Weights of a small transformer language model: a variant of Muon for these matrices.
Each number is 128 + 32 x the weight over the matrix's rms, rounded and kept within 0 to 255. Layers, rows and columns count from 0. Numbers have three digits each.

# layer 4 attention query, 128x128, rms 0.0858, rows 105-127, columns 0-127
103096149099108138129163143094092118121129152145097117095082125133141104106135139183152104110156076144157114160114138109128085140142120133120148136113145164098117140088140116099120149163111116140129093139134137173141179131144158108121090128105072088120136079186110153161131131201136096186096187126177117151147116126109120107146133103131187126131091152096132100157152163091101106160116
116137160108101117123112137126097122119160124078150117107156118159157086082114111121146158155118179142120115134083126102098137094132094131095095091107190127129158082139069153170140135142158134158117129146144123131118126068079132101147152166156124154118135129146127162134152141110109112120132132143123142107158147140117155159169117133135139113123182160078156124137137174083112172128100
145117141111120193121159140155107124116105124113100136125130053146094132111090116069119160134088101152135143137131128119137123107115147124130112147105143107190131091167108177142138111145079132185158164130131086118141095150104139147106136107173121120129109163102169139111093134153112103152132107153128121123120149099137124118121137140129100108107103164132087152145164122168111181168109
157073126105189073124134118161120144147135130159117084092145140176148118140129138113132136118079155095084178094160172197154165127099160176066103098137122141102123108110104136113139104147066159175112132135126162169150115144151183169184165082067211094118115154123122075123140131079115143122119102090137113173113119159140098086109108150159121149106055120085119115072086086158065141143091
134150105146127122103162202127113085133063144067107153163095089133068161159102119147145157162153112105094112123180110180185159184067118181124166103119143090119075142139135109155152148107123096159108100095110141106127096119133112189096168186140105102084113148096111088156094169094162156143117124118199142100105151137056147122129099130118103121130143159122101168141119130168191167147152
125114132116138123133172122113175108161128109073126135136090142098100167135133122108113098146124171160083132105103077133148079136117105142122094115137126145128090123120125117096152127083193142093107151130149104079124151129106138108104126141148129193130114152109126124147125148124163101111083154103160130111119113132120146166171115123144106158105211156102106133095141130124105188193119
112123129131139177155163149133098122166080135094139149119130133124133182167040122144132139143147084108147153156117165169121145143092133152130139065113164142134106126122128086122127163079098137094138126109085151091128066072127140120150131157162163109051122102081134137199127120148123167089126114136123110129125136204118136137165131123114141137116137155127172110161116088165119166172116
112176133124138127135137161120138134106101126164132119131147135147164140136141109155143137177076078092125115152153166093122118120146141144128122121104161103091166139114132129079119136098135071102137114126135128134115144135123108101189143155149158109141149104168121158132140104107070165122143115153096116124125170103124147106098152095116127107099132152170124158123104174119070112127079
113112116132122170122155119160082055135108129148134098152154117163093128140125157141121111093179085120122103131133148157129112108156146098142128128179125176102111140175158167123117142123108167091094123127149121173140129121114090133200079131117212116127086088099102122091122153092107097103102179158147085106116163172136130108126153135151092127149101083126145088120122117142148137100188
132108127156129089142184137108089129137140114167162147147091150180077091117168137108138110124072107120142137117137129161106124158103178095139152160109096145085154104115112097114165134140171137132126115134157139144115165188094180133125128158127092119128120159129147082131089098134129088109104163137164135124101173063115143145138105082128130171115118137097105102116136136129101162105184
107110098144131105166148151153181119132139115082182150106130107112074139077075114166118124127175099136139145149185186111144125092118120110141101147065149069173116134143071164142122137152164136137113101163129073115106133116121060132112116132153137123103140136137100186127118133167140186116177109087151158075088202157048149193137124089151125106115136150178094156180145130161111139129096
144140170122123133123106141147109192131118078117118119130133098129071139138155153115224140112159060172196100129068073066135153107106118138119074129139084152126131122120142167100134154143158097090123159151191156106153139091159107103101160130145153134196100160108155120105137133164177128128170129085175127104070147109140161142061110109146104125115163153096114076091092180086110099125138
118098130150175121144159150080135120122119149106125122111135144073119142117090158166169119089078176121168169104148174127144107102074113114148097121076149157145060068147125180171162157085128166182102100174145095092105150140139131117104113117146139084148166161131057102168099094136104172105083127119104118116157148169137112113162143143155180077148118170086134099157144048147115107097142
179165141151097135165128130120140075146138123122132120146107143188125089150076163085073100175150135111080151109112138145126130099146155133119138071161110112102154095120101109149118100169122135120128132101100132069147132185101102166183126152072109128132140131139103112125173152099124134143137095080143090136158068120106133083199082161115117161134112098127117144163125124114154155104173
113112105143128066107120098139120155093163122164166120171120170119120187115086111077147143082193102084085085141097161156137087162123137088114183142180172137105117166184162159116166154096135129145171104085103149102162125128196161101086062136123150105153091096151074080139150097100117103124095135148111122106082140129126173171188180085126191137120109073126109139101157136113168125151078
044090131150152112159141105130147114117124167137093194197113186125094082168142187131143148107142129128153111162176147105130161123119113176121135181189141125130087133107120147101162159145117057173085076095092144140056110136157111150125083151108121164092101119112130101118120140130185125123090133127147132132123137088127081082140151142155142141155151155137096113081088162094140092111078
097035064113132113136173162126134128131153097089124178125103128212160151105187159097180149075103126155114126118118108156111109114174173070162140162158131143099125095092135133197108134154137112139130118125127150151139106144191137123133148101052159141173136126119127101147155081131084115079169099096123118142101144130156149090110173116083166129101027151164156104072129107114129122093182
150106093091079135100160132104089166171133094136121136156108156143107109155127132156144107120072122091134146088153166128126108092120133127130115141125144191111113160137124093130150116127145097172105135149130119145135109156141156114175204174086140124134110100182076112142133162131172162127102157101066116127113130136089126169136112159123106136134159146124138150091133120156120088099077
114088070083101109123144170180164147108113151181174137167101122127116163173166138122162102100124172144120111178111086117101119128113166132097118159120102125123100136139149119114125144123135140146155102075175163130073117148108169126110124144134057135117084128133135111135103147137143145163155156083145105111088101144118124148129180102094080113152118110182090106141145074158104141145194
154131169131126159139161147172091122097149089112133144126117110125162122139082082109132149153091146107145143108151108147096059143185159162127149109099147105084154101110128149118079139105082124095156150114125125092142141108124093119170107143132118115139088119114133154161141126132132118135111094150138117095150111127111096142160130135115145111132190138113172128170119023115174104168149
113083098124133148137167109142116119170100108116163084147134153135123144077127153118166158176122143081106142126129082119144058130195134124095111145131136151140154125147101151165121171117149161086102188159131140122137100125143121142164102138122095152136111141128127074094074139104099137129128082102147082160124100178132118116169125178119132111111108114116117141112186188102135136126142
070149116091163124096142113176082087218106114166090073095124096159148132140183182150152155136113117114135125130132149120113157177117125121063111129154112174122078105141149125156161139094049124156116124075105070151146135164149106139102144124138197155159133154122103120086140091105135134095137123142124145134096161153134104111175149115092058159149148087145133095173134144121121201114150
063089107121139080138161080135125181113106130107114098139115199146108094140158148083148093132124133162143084080162077128129084168155106168178110108112130108078150104111117135143161132117162146114102117122152124098154160101112123163182144171101080154091088146095115167088167171192118138097159148089104112146035156155138171120135117092124110106127181087126098118128100162093165096164141